Weights of a small transformer language model: 15 layers, 11M parameters.
Each number is 128 + 24 x the weight over its row's rms, rounded and kept within 0 to 255. Layers, rows and columns count from 0. Numbers have three digits each. The size before them is the row's rms in percent of the matrix's.

# layer 2 MLP down (transposed), 704x256, rms 0.247, rows 78-114, columns 128-255
100:128140159111116132140120105135123151183138124128154125132124169101123122130153110127154175078126098108114137118138134144123113143122140136153148115084111118135166099134165081095148150160130150115137138112107140120122115161115136137128134104082095158142158129119157180126115111112127094101172163130128080107103105141148116173137151101110118149116109132128114092147156067119139088130103
096:138139141123089150139135096161085127129140116108115109128124113138129072107125130107145113098105113119126142187126123115102151095133102138148140117137118077130090142152127140123129151116148136105117132120092125141129102057129138109158093123126077126113138129145091106110155108074139177101139093145137161158140171096166109139142115122176128114172112100169109133095146120092142142134162
093:105105118138120139139156103099110164135167105125110129140077134102179091119122121105152142123130138100097148158171077119143150186138122172125134121130132131106153170121168137144122138094120154126101123125150164074091127144104137126123108126124148126153186121125138131141110138157133178121105141132088160123134111101105101125208140130121140111138103140154080149127095144126071152130149
092:094123149129151097120196125129104148144135109141128145132140140098110113134105154161128101140128123152083161119185129141107120130158118145114068157135087116148150123129124161125100109125111091082105114121122118104136118135102140080136170125153146134167110131125108130116095145132122128085105129134143119125089142140134160172079174108093156102168134129158097119125155120125130094094108
075:147124079136106142120142145149109161110177140101155145116089130156141159091089134143169146150159098113119130155104127141154116108187102158155168121119093127113150137157108134165134115129147125103073156115135142124132123127126180115104138163154120088109097081131138108144131129072140131137123113119108159169145117073117116074131107118190148121136079110138081103096119107089132105123101
112:109129133115133122113163103093134115112114163149118131178137131141146140113099149078127128134094155147109107127145130077131107149141142134142138147152112128159133122134119136130074087151172113119113088117113177123099144123117126124123166134174159085121126093174150140128119133107127131113140083101141101148084141174161128080116134093168105089145120119160111130176149159137158132149166
105:133125137161103151128118140162123122127143138122092130146152071132160181098127144129131143129114114151145098101155113095126124139137110156125087124151113159099121176141114155128103154112149120117125102119133121105135133114150093153104140220129164156119070144116116126141172132095169117151116126178189161149134123143138146123052113141134150126107082148132133113125101103143132142119094
103:152148097115128181135149083126125131082128134121139112115126141142123106150123138139128147142143118132114110173116095135129113130134127113131110157152133134107133186106160122145128145156126125092134132114121136167116149153136115144106092143117138121147117133154117170126113095117168106161082129124145126130077125089134151097146136153096122133148135125133117119149143112111180110150090
073:128171095133058154118151137096098139130120110183094117120089120120174168165128123114125094107128135108118166090167110136124146119101117124116098123132150140170123139115102127122147152092133162130149107122129098140171109071089138122119129132119113103154129123132132126144128113132110116131150100138161113150118104086135171167077111170122144099168120092144124104137122103141112161142116
097:108143149118105121137125148136122196144148124171104119121111163117076114126118111188137140135128100149136092173151142137078174117100128109149113112131105132122112124148138136132130180121112105094139101158146113109154121121153148120144148081148108142107085120107097130139144153116118144171095098123133140124130152104110170136107103153161104108133134180109159143154147112091125211127134
106:134092106141123151129117107106131126098155100125161100180095102121139090160114134142129139107105095126172092160144173143076172137149109092124133135141175115097172143149121124135117134113122154149175130132146166058155123126142136120105125124130134140115123149160146120112125155143100132098085092129122120087115135121127134117095167123141162139147103124174120121143138108124113154106105
109:151135136138117163096129096111124133149135139166137136092104147140080124142153129128164165108121088166160116099166128161125113130166130122126106129177092134153098095126077141161113099144168143152143130104140097132162122143147145156118065139113127110139150131147149100076146160101154108094154153143110136128111141139132123101092138097141129122127124132114131169097088122107141080131129
105:126117125086149107110112111133176143115094149107161134129105116128173120148102107145101109083130097114140095095095165140167157124150145140120111118126092095128161112061156101126156116138169120122089154127159115114114154089139157137120074126148110193157126113160145125122110116115142122125115128109146136122145104124115140160140064106125106126092103120158186139110103125146130123130159
108:150143113110130112139160130096138146117168123162142146133110135184093099107120145081097132127103137151109164148123107121116123128132185135104120120084119175110144114138154119148166119147145124158109166142109121145140113125111153143099116136137137117131134135138137137110150104135175103149147122125119121109048097143117108147149135122131121101088153164113118108152120108096157130122115
110:114094098090125162141119130133138115146121124120105147114107142168136130118173125103120139154145127145116147105122112074100140096098116175150094162129153135134148107108140098114138115134105117094137117117134167129132113121135140096136099159163141160146153148154133128126120121112117119096158155145164127106113169147122138123172157160155150152122117158153169169123103133109136117106108
087:119122128121088089124151091125169142119110181139105123131083134141109113113135098130128119137163138101127136115133158151117134161153125132168132138141172123113170148136140139120092158110145162100140157138122135122126173095115137160098126127164086107077176128150107143136138148138152160120152147074099107085115134168118104136076080107134139110090121124144121102115111104114158134132138
112:110117141144083127099144125134091132166118141107150150133131121111160115132118131105130124107110128117129121124091100104159133114116117111137149140133153123120091161124098090127133165138120183110195125101118139107110103146177096138112119080100100158112135094081092138149123142161087147133092133155089112127157152164151132161100147113086112124132155131126092143132131126119155109102116
094:092153138093125140144092131073140158147121109108112140143133179130109107123135155163161129107129151115107131134098128103136129140115172138109112152088159143119129143140117132113151134147091165127074164092088155101139133121123164137120199142142108126140117116082136126190155142138128128152115137129094121109143100162123121113132142146114133178150131114101131123140116124127141148084170
108:172097112152155145155149105099172143162141170127124158129119147202130132138148137118115115142145107130100122112105136106149138086158095126159136148138121173097111168131126138111118181122127144129096169123101090144118135123126143153088129179147064144123174132099114094158116146156097097103101145130134157139169127117174108149174132154095105147129131123146143117116110097114133093153148
089:115123132132125090159153114129098163114102137128116127074123104110113121139088099122119139153081147145116110111109138147119111131130173164143114118134080145160136131133120118128173128159144122133134110134120084165103129100111125144145123154099112146105116071125124121087141118124144135161145137165158127145057116127099151126102170096060128125149154149108151172155117119137078156125104
084:106151082119114122128139127147127117102107137155099154161121147119157134182132111165154120084139116134090143130089120067127137129125111167124117117121090131131101129087177108188147117090145101107146083136151127091152153127148118119179120137139099098138120112112135142127129125127084118155136077131172138138131162079146127152098123127146152087120111136124135115141159164154140116142167
094:089119139139112115096131145135115129116097087126082141102077123147112119139117158135154145163133090097112152130129104136120125102105140146141110098092102127109121095110153090156156129105169118145113067099123097148140150070109152125159121159153148085134112102089164139160127106177092154117111116130154148104163110152122114126151147126095146163112154133141157184110144129139138134138151
099:132148166179085097116148134126156123126139108137163121141127119097136115135164140151121121091135114137168121113166160127162134056132124148091130126191150113136130130130162143127106169087094156164109145095136092144133122107126141136157163107122095141170146137085103113113091108070139180154169134149113096106100125129114094175121161128147127160128149142147126130142103133114138110096142
102:125130108147108082134134165108112132162135170104126123174114132083111150137084128180116121111105088129089101110141142110173123148112149118125114155113125140115103125167136169147142106062146144126121124117109115111136113076100118149111114117141139103092090137137120141139149134153106143155110094089143165120084095136133129151088128107114140100125180092130166091109102119139110121116128
112:121137141104135121177099125148106129169127073103087099169147119117144115105109153113127105101132068115199126099095124138132136058149115106133144100128107111085147140153143139144091162160104162108110104109104177131106150128132144127151175148155135134106125141146143105107101130116076113132167132133119117070125134144123132113165152123130115123133120122076112155106093117126118127089138
105:115127108100087135113163121164145078134105135088109124145113139093100106104161142153127152131172134155144121161111110103120161136116125137141114109113136121098133136171130120116146091090118131104144171099114120134092096123122125104063127145136199183150149121148181107141157132083115141122140153114153102161161152149172114153112105109133111131111121100120086095124132131149132112089156
092:151105102108156179120144130141151105102161097111116112117103116135177160140113121161103155141108136103156100117157139096112141145130139107113147163181157122196112126156093125128110148089129174138114139133148137166153151090148138145127106134168103114122100162148074105125135159125139137160124100129131098135163107135115099099113142136126117125137111158102135089138109125112113100150112
084:163150159121131122130086150152142106145142132119114128076130146150142153095109123103094153170131134115106120093148145147133119134114131132162172146156151112141118119163101120093185128176069136163123124135117147126168099125123151145125141156149118156190101113144123131143135120116103119129131103112100136129104166114116101119155107132095143148157120084136174148146139128118091158111112
088:147063142104115119103139124109173147143106104153108117182134118116128121116170080100142082093148110145125137101117098120108111109126142126149094128167109140121157096120159145112147156144139128123147151143133119126078141101083133087102139106123152159118174145130127137166136110133139108140142119123156130184115146152106147099109142155108117076088138152186085098153136131153135160138161
100:071128114114126094078143141128142167149157099132120101104125137165100120122160158136132117109128105106133135145052185141141127148120177168119137105110133112110144141068102107106160145108110129147114129162132150133120116134108152144135122131105123120108119114096116153175140136143124152147151119135132143137132114131105144128092119131135099146170119096149104085137086171088146192146129
106:155158165145070148100099132141126142131112125065109137120137141072120111148131128083130131116182156146120098146162125129082123134135120114116138128127135112100141127133154106149138134090118148100130123182157122140119178116122138111163111164142146174107167130140115099120111133146142158148088075139143154101143168136113135101157104125099132128117129132121096122141132185123109105096187
108:135121110118108137159136147156161134121190116148131124102150152132120158132133101089135087135176171122108147158119105115119135140111152165118143158142107099194161120155121087113079138163128141105134104128163137145137123147124097119119131106118128138080130119124139095130138144145147158135134135119082143114116119142166116132116163139130067139130127105148125114113119140141121134114134
093:133096113150148144064115133152121103144098092104123125119168176137120089141115137110109071106126126131098139190119139153152121149103106148147093126120118112160124156163150118096140130099132112131151195105100102126147128107144119124088165163161128099150109131174108146197095153152117148084089177165114144104119129108122135157085100139148132092160121141117116134135113098136136180091099
115:152108172098103110129136134138167133104129130098154120134145125156172120129123104140111138113169149134157164149136136119155119064190129132135157159138109117117165140123156138148083142121134111106201109113139114125108129164120153118154128102150088132150128138133143117154101167115104125126146116098150086144150083161142167183101087134158142128106133134080107095167082105134123142090137
108:171152143150107163146122151160132119146124152135106113113130168097087120160086135135146164113184142099154130115124168092059194141114130149145150088097092140146077132137092103133129124181114125169139140144123128118129099087062133156143148115111097165157087115112131107161113149159102130144127150152064157160137111135115113130104099099130121137140154109106138109142083142121130106074133
041:108084130138170157110138143141119181165133171130129160089153162141134138109097137128123165138160140125125080098133096118148129101150128120109106100091131126195103113165125163155121123161175162151100091154092147131146122112127116105135120135139150100112121090147141133152116129126111150102152150149106166137144142097104115132186158156124128152117104144129100155144106138136118163108164
094:159148161084106098150101135163122127145111101096117151133108137097097156078113138098119118106124124118113072090122161082155144147127129132146094092164165095098108130161116129181130154137096097148093152093156145153127130128102157144149123176103138175101138125158119090166135127129136159166101141147158141126104129159149136114100109123138107128116132127113088152127135106171145161132121
# layer 2 MLP gate, 704x256, rms 0.0856, rows 79-114, columns 128-255
098:130105129146134140189115115126138158104104120092129099171130152160134116132164099135083098126120109119126131118130084144103118134109132158139131099145127173147140157097082143121137113123103126139102171172124147086153123076137117144156128151153184095145138104145116071126105077150126115146156146185121162187152111091114176131147118126124161126143143115107116080127121122132102108129155
094:104070105125109172124174146139132125092120104097166138160146092121143137154114159154125138124125085130172185168141111136080143142131118150123129108181092115101151133115164145105142139145174124131146148102128151100085093138113096141101139133109129161110180105141113113127149135128150137120118118143082148150121121191114082154135122153111103132155151152124135099150112138141099153179122
092:137129128123090127171086112146162136123114133115084085151173093128162124092183104106142192138141153125104118168137104127164112151141181128140098096108112113141113128120164143146146102115106137114139138117097163091147113114151115160121141116125118125141193097112143130141134118170148114127109134067121153125130107103106115166141129188091126139082095129165139154101117186112116152117154
073:159116115161095142130115175139136137144127144148154193096138090137116101151152116149160105132128133126151126120114151151132149157118088157156122095136106117076117153136119087146154173152115094104074137136140155107141090094113159151147126157157131183087100133134118166149122133183162124109124098133131137142101077093118145157159100098126171085149151124134180142120134146084082140164133
119:151176152147160130138137085123108128146119068113121158168108102156115113152134152166105171145119124147125119166185125149130106159149145157082121143132126142121162122104143150122132140108132145151124149130082094140145113123132087116102160140093125116094148089108124118132133138135136148111102137145119159082128168110112151127146145105141149110118161103129120133106093163114134132167126
103:148114121125134128101144143110160143112158108099097152098134114096098177136150186144134119113126128176148164157134133111120129097050141151131191145144190095159125142146150112117106110158125127120084148138143085097143176128129145123122150088138101136142139155142109090150112160167139136107097125147141156079115113110132117143148131125099134124183107143131113118161160124147143134097125
106:170109132150099125099152141128152128150149135113122135076104167121146132150113148112096140115098118144140153136109154137149117101145123147112128140150133137078138137072171102121080153147136137109153148087090066137090118094123107116098137165099143157081149142155138162112093102126091145130148130078169107132140115148104145115120122112099086113114118090137173121113129119140130111122144
071:118136105135131158116157174160136143100119110138100150139141115130106148131126154137091099073166134119135084102110127105159146132129119122114140146092099141119170148115176129126108155124115147153110130098115148113117093104119121170129124112131113122104114108126162132102157135154178177109137153109143161105083117168148097112137151099149077116117105062134139112135096136106142129160115
094:145150135111131122082147108070127151175146131111106108142140079148107085124131146130111125184116130086101176132102158157140080107142109166166114095114126158113072141093112137155122129112161140151115106148115171125132147089124118150116121147141150141136108114110140131056102120099141137080121126093100139142131117128130160154124101105107146133092106101126145132142146169114111085171119
104:124120135155142137149114133118115099090125122115103126165152120139099109122142139114117143108140139119108094113123123113144068135092144124091095122115129182111115091081129127137140149151129127144116107112174079130100093136106145127132113110092109136138170137077102096139109156149101152132139157104103137108134143139152118140115146131093110140153103108083117133108099173109090152091156
102:113109156133162112157128067143095169107074146136138182120111133141138098140150145159095160125108138138152124147108119099140144125125122133140154150080126094087137076133118131115119156095127143090165122115143129119106135101127108126113154128141174148088098173155139116129161120103115146145166137084163117140134123118163150122146131151102077121128117122130099125087140102187146148142152
102:109163078116113131140123133121131097145116114130133162092128100152128177111086080143122108145105099182123105139137166111123141156120112156138147121094167143193114141150089120157133137169156169156089154139119107100165156125104147142141114114139090125192152147119110154137112132120111103141143133168181141157109157128132125131125173103135169111133119113140087116133146107104137094114156
103:149128105088107146120132126127122110092101113146129123097159098131126161128129103150160071126117101125133089135124087113124112143107126162141122093124123061126146119107150131087107154183125148125118139127125102117108118150128165084184140125102154140103132147141127089118122142121139144126137189153134097136110117102137145143124122166119111139176154167136100143144140132072125150102161
106:101104091138141145141114099146141130098117108171122145129103137124162144163127117134101084165132146160162102150120106179170128132157143074108142083091130075172155115114096117113144097135130130153132135136121132121094112168125141162129139163091122118130088105149136119132134114136143128150070105119125155143119139150124078091124154095105136130117105113122085135152065160115131070140114
090:131153137106094115120126111099171123144172124126147139134096132130140105153170152114147076125114103138144145137141114166151157114081106130142108113103074138141124131121174106077126134159101125138114106129128150118081124147136136139129143109129138119135143131127120105153132135124128175129106176098122149148136139116170144107101113140146083141154136096104131122090121139156106119123121
115:112149101102148091122118131124162146117133108151139100155126148091143133135118155115168138126164078129142115129135116118123103154106118162120139120094163111133105138106127103120127135142125144169158127128100112126096149151073114169139110115146135177126127133152130116113138160148145062134131116105114139143101145105134169120117090172138102155136132155107103161158129116137071144144129
098:115170188102128153170104146089161155195121125125132101189135175122120107105119133135112156089165078105138146135151113131138085104142151154118102161125086137072147123138126131136118139115101151111118125136120134136105137131127105151119114103108156121151096192116133120166149136144144127162144109113119111120118129126130076099123136160185110162130145143111177121130145144097134193082112
100:097134161128150148083139135106106136107162172131160131214179108156150155166119138122147155150137139122146121123120094095117156133119099127152159193137133124109110162132158091141130092122101127125147137086127124087133128136116093137119135135150172125122132102138125137086153114107118141132160100133128109159087119093120124099162112098100144143151140125150112178145146132140112140117144
086:138149175108160164110153186105141123123129142169133177116141128157120118130154145109146166139097138117127174124165121126100144117099098112106105181134135125112116129095145093101161127122071123137128139100149107102118120175125085152112128116170146105125118153130155122110124163170131148137099094168103133121148141147141146077084145109129119130109139142146126101104118124137128180139166
083:153091136156162116113130157137143116137150150154126120114116038135102129139106164120077114153142123150121111152095141126090127153108143155128137119138113126095102125175113130159140107112135154115112137143122133097153127126147155135153143106165100133134068110118104110115125128151149126150127112137124130139159096117105126138152151169105117166156136119100144134165148124177169189148114
094:107090127105120099113117182106137094133120111095134128142135146150124154107105110093139117103125150135159121128105135127102161136099153187148135071085087149122130123150133160137126131134103128120142139129111095129123152148139108118166134106149105144093099154099180131092186145141148102124144123134136133129121161143139147114147120144133099106124171153073129138124132160121121128118116
095:125171135139112126136152123138128108132139125137123124089136148129110108130124100129092146116107107124053125146131138137143095130141075142104112174116163154056129089116129171143136078079124151106160156138126152089130122148160152121136111098142118117101171124126145133138153147113129147104169093140123157148123137128090124166111141123120138114135134163145155152123148142145116148125127
104:155087155121131144112130155125119136105131152144137134120105137149116125129145132158135121100149093108118162155164205147164147108121182127115109094143133153146159177106137111114111149091154151173117058115127119132109095109107089123101082070144126104070140161129147142119152131119067141139134130103140092091088144088181102154120136112160130154165138158113111145141132075094132095132131
112:114157120166144070147113131117114124145116114159145113142135095123139148132126130090147117103073070144190140144136093150141126110074111086145131128124108165105120168126144134125130155156141111147166137122124154126152121107121087080122103162149132084117114168136162075137123138138136091102123161133139078103135098185164144136140147083069138128101162133157108140110109173091133110151158
107:099101150156163146127134174105149160143194114142086148133097117119126095115142091124098147146144117137084135093131116120118093133059152137131155138141097151157100101106158158117161146151124138099134099130141084135087102150154130121102093072122114094126154115125119135127148091130146094161139129142138110069089163127154148109144125074155138088151140111130120145115117116091141149145132
093:132095128120144100148157081122149124099119121103127079146121136146129122089104141120112149125085145096161113176153157115112164090105175168130123107136120101120126131103147108105153120135126119158150104147129150120171148140152099136138187175189145098120119150152139091139144142136134129136133148135116115132172130203097145125113134144121165168139138156129149106159066152059086140121100
090:109105109138101114154105079108144131123126142108124121136156146132137131152123087124120126159119121136142128188170103150109126154169106124126082155111151139170102108132139132125157108093144098103125133135107116098137123122158088106166157110125127110149112112124133128148156116121126105105127120126161155124114111129136106129124135143135150127091138118121163089113106129159105184104107
087:130160143097140122090079145115125131134129162136173130112154144115127098115169125107118100136129101085076087139074140133091096168135146130164152140154118106108122184113177089126176118134114143090118125118126159166160141104149098161149114138099099154173128124125137168119113128127157103122130135145141183128135124116134132123158089119136129112141111125125119119148145110107142155114133
105:177074171140109164139098133181121103117099082144110102171140094121116115137106120170143127117132119089137115149154111132126091093113170107115145133160145111140130152166121145120105137139088146156100082128166164105135134131110142145074117093144087142149140128136142081088130099140157132141115174079104109159129113093159155160142112098138150162105134146101086139109138105151112090156135
103:130161121151127140145106128115144105171115131155136152111113144157179093146107160133140135094106103140129111148116116108135101167155128161091100135138165139095140092134150117122131137092037115139114164167144140136109131155106103163147091088104127136121125152127111060125168128132133109130164117088119105150138149117164127122140116142151131123183132121120109108132133174138100108132121
104:128094139114119138165151100120090143136127122081122073161107136090135158111125101184145103134139145124093112164132099148122133158085121161157136083102130119169136160125121123138099114125123142109118122127145058115138174114160144185141117078153150148059099095116147155140150112106156165085119136100081119179127121088135124161150114154142076104123153133131132111132131113134117154124133
092:149105133110111151185155129141081163155116149129167183108081149101128134104094143140118123121126098142142117144135127106137142111118123123132137139151123086116121144109126169096200146148121100162128135119135170110122151133116078134129149109136117117134111111130155116119113153145119119177107087136172115170163118146122133087100132103125138151122105062128141111123080135106148136122126
110:133136115145135130108121141097112133115151109108144104113149147120151102109145161142125122126128119112079087112124120141114083176109081114075135130119120157146089149121142168082159111174128155125135133094117137168159106084134115144116132127128134113115116139117141111102118111173127133182133124162147128109106135082139102101110191083112088127127145147132124134117110154108145139122145
123:067172100136127134168133088087122111133187113102087107130142167131113144117121092094139134152110125149166163109134123104099124155124085153127105123125160119090107059136130134126105103151113167180162135105129115102141156095117123138108143149177158125134161136166130133132141142136115128111118140133147115099208136144114094119146154110068122165142125147129082124131095122135112180145106
044:128083128059137135118110103112087125110145149113137105100131124162133139129164125148146137153099168103145131129119084185131117150174109126130144123124098146138137140115128153123147120122085152123167108146113126154098066125131165102139110143192122137134160103100141132166117131143156115145178134083122108139107141121117156150133146118108197110147100140173153100116127126091114129106157
098:103113127130154152124155103142113118116162150163118094118117111127083157161142150166071109131150141133125171131131165127124122098129114113154140144170100138130128107145156142111116126149110117135122130090147160119139069107132128135071072149172133146146106098144084089139113146097098118130128151112158155119071082130136187146152141135109160135158168091108145123103110179147104121153109
# layer 2 MLP up, 704x256, rms 0.0846, rows 79-114, columns 128-255
102:137164120103158144128167080148166121162105158125132111113123133150151162135124136166128106125159179117085141101088137151126152135122108112125140142126140163103135117101119133175103152133109135109101125121171129162108096162157106133137118149136155113153117107108072124121096166097108112114129110098149129150140104141096176176144168124126147152106124145150136135162182143151116158119083
092:177179133090149114118142118128148114146128165150125136124128141113120099120150107113099082151101126123134138101089137128133090151188154144122145204090136108170138126119115121135164058090083104099149109127095168086134143121138133148140159129106096123131120153116111118072121123117163101113151107122170091109138173142136179169118118097141141094137121112146132111142144116137155100128154
089:116095147139158112158119124111094136183120079142161131159127135139120105171132154140143108138126116169173120129135135111163151147140144135097111135124150151124154098116150113113133147153135115108175075094118130149128110151109134144151107125127134121141089140108109133107071149123128146115133164150109082134085175134140172100122176088103124127127181165103171129154137119169148112106070
071:150128129144098099100144147194109154146133144155119196135140113116121110115154153140146137156142132129114150131099119143118144130102088116172126092142099108097124142120098113107127144103134118104084121128187163149103104130128124155135129116123159184130085132113139140154133102148118131107142121132135126157123077106128179136135090128139141124137139124119153152154188132107109170138126
115:147087117132094143129133141142131145140149142142141108132133166099111127092120114111114160125151145119126123127134109116089132088148138157153117066104119138108094126163125089154118100118161097106115097118150135106099118079103156117128094114164115144068124124150103100131164130125102156160166143129187121123137145112117114135136172124111098132080094123168104133137151109185077122066095
110:119091179072167160109123140197140099135147097125157136126111150076131089143095165143096140151109134150145142102066132146123152156121127104159173118146105128126128181066117131134174096152137123123134150098067134108129152127139113135138139070121129117131157104141149095098120106170122136130146106127122123117128124094147088121121130145124156158162166158089110127145168139139117134147105
111:147093154129131107123121186105106119156151091132106109118116095130181110123084176125120160101132156115168153081107154160168144148143143109097128106167118161149126095101116118150128139117139129114154106135137086126109130121049146088121105104151098124103131116124093140112120112118134112088153122150133153154098172110130058124117146091149114116131130110128152096125124114135132113143113
074:135129131141038137122138122111126125092133100144141161116105114135114161137169099135127124119111137123099130150132141101109184119127116123159150096121102156147131128166150123140084143131147112157117099126167091121164102109112118150152119107114147133137139129135126122111149129134163143146131114152153174120119130131147123122130124122112087120096081106154144106147050124120135121119162
095:142118096123138141167078139128132128162144130151135136096113111151153144119158125138162128137110083124135145127124157097131193171104137111119162135101091164111125160127116137132110138144134111073145172116138137103145115142102093084129199103115119109136130147125158127170136078119159114188099100110122148075126146115105098131126101123157125118096157155146147125118091128149151166147114
107:154075140104131174106130104134087114160089116071092099124142198133142130144120134144159180112100099110104137097157112137151098129147150128124089129162143114148133171094134101120152125147097128140125135110150134146119131154110153140148111110119108118142112116120123111142135097138139136111134136090142131189191137114113149139110095099114083119138139152115121114115142158140079116067126
102:095142172124124129139163098122130134149139094094082120164138110117093115142141165123142180127118166159135137141167142126136145142095129196123129132119132126116127071123088124135118158133145156107131127134109156135145119168158172119078144144115134141103101133106092151154150113101128135139147178109130129124101152145127150089134143135098156142167103127183141177135185110118188113124114
106:128166085116137145130118120153110132085092095136146141106118166165130150111137121153123083127108101150159120157153140111103127146113093125076153132132157124123106091135114175123113111120092143119126155124159141130085120150105126132143140153115114136214105142087119151108124130129124116109106157125129125123133084173129117148138115154119125109123100152170122106148108106157111126131162
110:137159108141153161135090096141092129160108102120116144140102094149118168143124133137130143120127149132121130137153147091146125191127121117140120149107165111101144153122118113164140137148144121176132171166118171113129145133136133151099131195149166162103129099132108148124135095149149080116106087146163147134130113110147143132105117137137131165126109140138122124143138180153093169143148
111:152135157153162162089155098096132154160094123129099125148130140129138153087156108117100136131100093110091126150154092142116148102170116177114164135084134151166141119125120115136115170087094153139158172108144147114105092112106097126142121122121102141131139133149115161159118084180123135144117126123171104105106127111132141106132119136097125120099111175151101105119141127124150124101134
089:152119120152114121136133122116128114126177156102140120145160145112120125162110146112132123132102136125156117118119107124141130088078156115099119161121100158101128149063147104169133121142100126144180123150131101137129112162137140179138107081130156157111116128125171136120130157122129090138137084113134074163121163123149151120125168131152098145175146088102158141116152168106120167105102
112:146111160135121112143151119128176115160135130090116150170068175089105148116121167095135104155167146119151098141152109115117102101141116147126119111145140082096131074088121171130122101126102113099151121115121116119137136164138118143096125138091133085173105103145133137155085152137121142148066145111121156123125169169143132104139115131123130106125170136104117128204119157163130079090135
092:107132086150123158065143119132137117131106136145101160118097147144185121141124126147169118126110136129136082185144136145134124155118089146124126122126151121175114134143099120114136110101077116141152150139136144120099109159145123116165100104089159156127116072111106165131102105136136125135142105186116113127170135138101131138131103137139191127153133120134079082112174134103102080127089
102:097131107135156117131142127072123112156124141132120105092075129133124063092146126139104128122125155160136099154124121139139151151100140142116117089118093109143150171161108115143117138111117167151104165141170105098096150101101176104110098128138128089141114136112112088173152184127182113162108156110123140098114099154146111142110127092142094105112126107150145117112107105141148159131093
084:131108156149130157105124124117144107130139127157150153120128101153123163133136141135145107110153119117147197139165121089135157110142110098142148137120163084089097136103170126110114123139120172154137106102106153110112102151122169107071145130106113083170107108175127130137116129119104131092086148138058138117156130149127160124126131163146164103130128147100115091057140123111170104138129
081:110152135164089118106091160104138124147161116114112113128137139123140131161141113118174163155147126142088119146129160121129155113127135128128130143126148136107176128124104107148141143107145111156127116162103092122112123139130117122156135118137179097166126132118100167148117077173122085161102169138108131080141155108118134136114121143178117120132124125099128129118110146156150129120107
100:122140104153143129144111143191110161119105129135085096091161137138139062117135131121119119140117113128126096129120155127106086121168078119113109126153137108142147115136123140128148142099155140126135108110140145129093166137148108099127127129121111094104156122096090145107142103108202175102132117117135133167131131150140107148134112137106131095114128098113155148135138157108117091110135
100:114151184127146104129154087095115100130134143118138120132134147148085140079090108124109113129080100118100118143170137152160121136125149113087114154167114120155106145113055095172094121090143123082152123115071099134111117150142142110150123103098138148096128162154138111179121145107096144119142147136108139123095081112111120109135148185130130130123123157100106159107089149133161143136104
102:133122149107117120126137091091163122149068140097092188161138184091139092132138133109122142123125125103143080144132144140096100114158120175108115090104116150118180151092130123083148100129072102156128122125137117140120113109108155122113126129117140150109155161136123152158128154119137137143130120112107151125149167145166154100141151121128134141170069129147087093111162141088139084116156
117:113102137102134140090126161150118155121085138144144161123093097129174131148107126104134101135173123147149132127146154111178133131068095118135168175129121094118120142125135175137135141097142132150146115114170138097152139113111145117116108117092129118122132125108108188089153129140141109115126149114144108169137146127164195121128090118107117087077125141130141152137115163145130101172110
108:138109101124170120115113140127086124148124111094112103121108115101114128129095141111093117081136115086162114109137092110146131148090138142137152137119121130132136116129136184128076127152131143083153145140109054164093145139132152141091136112115122099118092137121174135131148156166144133156091084109114148104102149127156136089121106138143151109120158119123090122098100116098112172119100
090:147126142114110123117094137171102117117144117167056144101151144133110125128107083113124149117154101151091136135143132153163132158088111112077141134118105141160115133133116140127085148113158136138119093162174141129145125099114129132071094128104150126151113096091157105167148115144139104111140105113101143158115154141103118152121122124162132137114129091115088126149127115148085161136095
090:164124096116154143130104118153098127140084143135128149128124122109106080113143101170089179202105170123102145110134111146121126158179157171122141128134097143116145124082160108156151167143116188093123150122140140105117143103101137129142117149144106159087115124122176094093143136156142124124111133126081172158178164119150098095148107123098127118100136113115133108128119135099163140100128
084:106147111132122130146094141141127145115113132104140135114119137166132148143140109131143081174106122153148169153120129128186142129145143106154095177108146093131129151112154115100175102132113159176173149141151105132117165109198123102160115167154101111139111102164162101134158099155146133118087109117136107082147091126152088138138123119159140136163117123105144094109131101133109094149114
099:114148150146138133134118147137083084124141111126141129093153107125150197127132144104116100108143125162137152134146127077143118132099114115109118155149155115106105135124155141135152136161123152115154195137143117115166110129131148107162097115118128081139100153129114165160100108143131148115140132128129113149096119143129158123129082123100129145148102202158112115119119131167166151143116
110:120124097177126114138069102138167110181107117116120135149122143140149126133128144126100091149144138151156122163132110093122148174099159137096117161111133161132133090148127113135134111146131146123166155142128104115075139132113113181117059091152109104109156115167163134138134110098162142099119163095136103146088121158118118113131124156104123125126128151118112127159118140141102113119125
103:132120111152099127117130140156151091169114122112127146123149094150082137129120138117086129151153156161132143126087172110177147105142132105132119160072081138141108151128119125098147132117130095142140142087121128103121103136118105062082133142090109179156127135101122114125151163126148103122096149129152113115158086131123115120136148147132127150071158138130152114101184144106102098154103
094:128127107080102106140155138153161152148123151114132124133125086116145154109145128084151131117080129132175121128135140134116137107131132129147141160098127134105089074133057147161130153146143148093158098171146118093140095168148102144136132128136100123122141121119134117092143123124146125119166130112158164090110113150137147150135132147119138137103157110106112103126105125121089116158108
111:104114117124148142096107110093122078117121135138130134169121105122111129123105156102129123145115140088106160074095139117163148133102115160130165145146161196143140120125147174120139146104116161096144139128190134154117141080116132118114173171121112120107143132128106126151099097166078166152106120137134153092107141127146132110109139118101112156157116104133133174153137131133129154114127
116:126130145168138139153156152150100141107104144130164172102138175118125107167107148109107147097081129125165120147156146123169135124112114141129094093091086107087135089138122148134168145168113102172163135194154108171118137145108105131108120111157102121123118147136121149145153105153147116142127137144112172122089114113126095153154139112113197131127153124108116097147104157101138155157112
042:116130109116115133128106125141083157133167108129128158115174145146122126141079159114103116135142118133135135091173118121132129125132105157164078134097134089179119123095155139154122163143130165134128132134135100122138180140103125117112162098151152142083136089166159120167141118132145160132120139117108163117114134134104123121160135160097104148103120138102102163123072097083129155130123
103:149127138105112157122135132156097115119094106133121165117105156128144155175111094140130113159140124127133145173116157139104137135144119100087154113122178118144131116105124151119136152154144134148142210152132076087157148093116112098149169096096127169113142102120140133112136120098121185146118128180149119124110150123141128115103126152133134067126142125119101141155130134138147102127148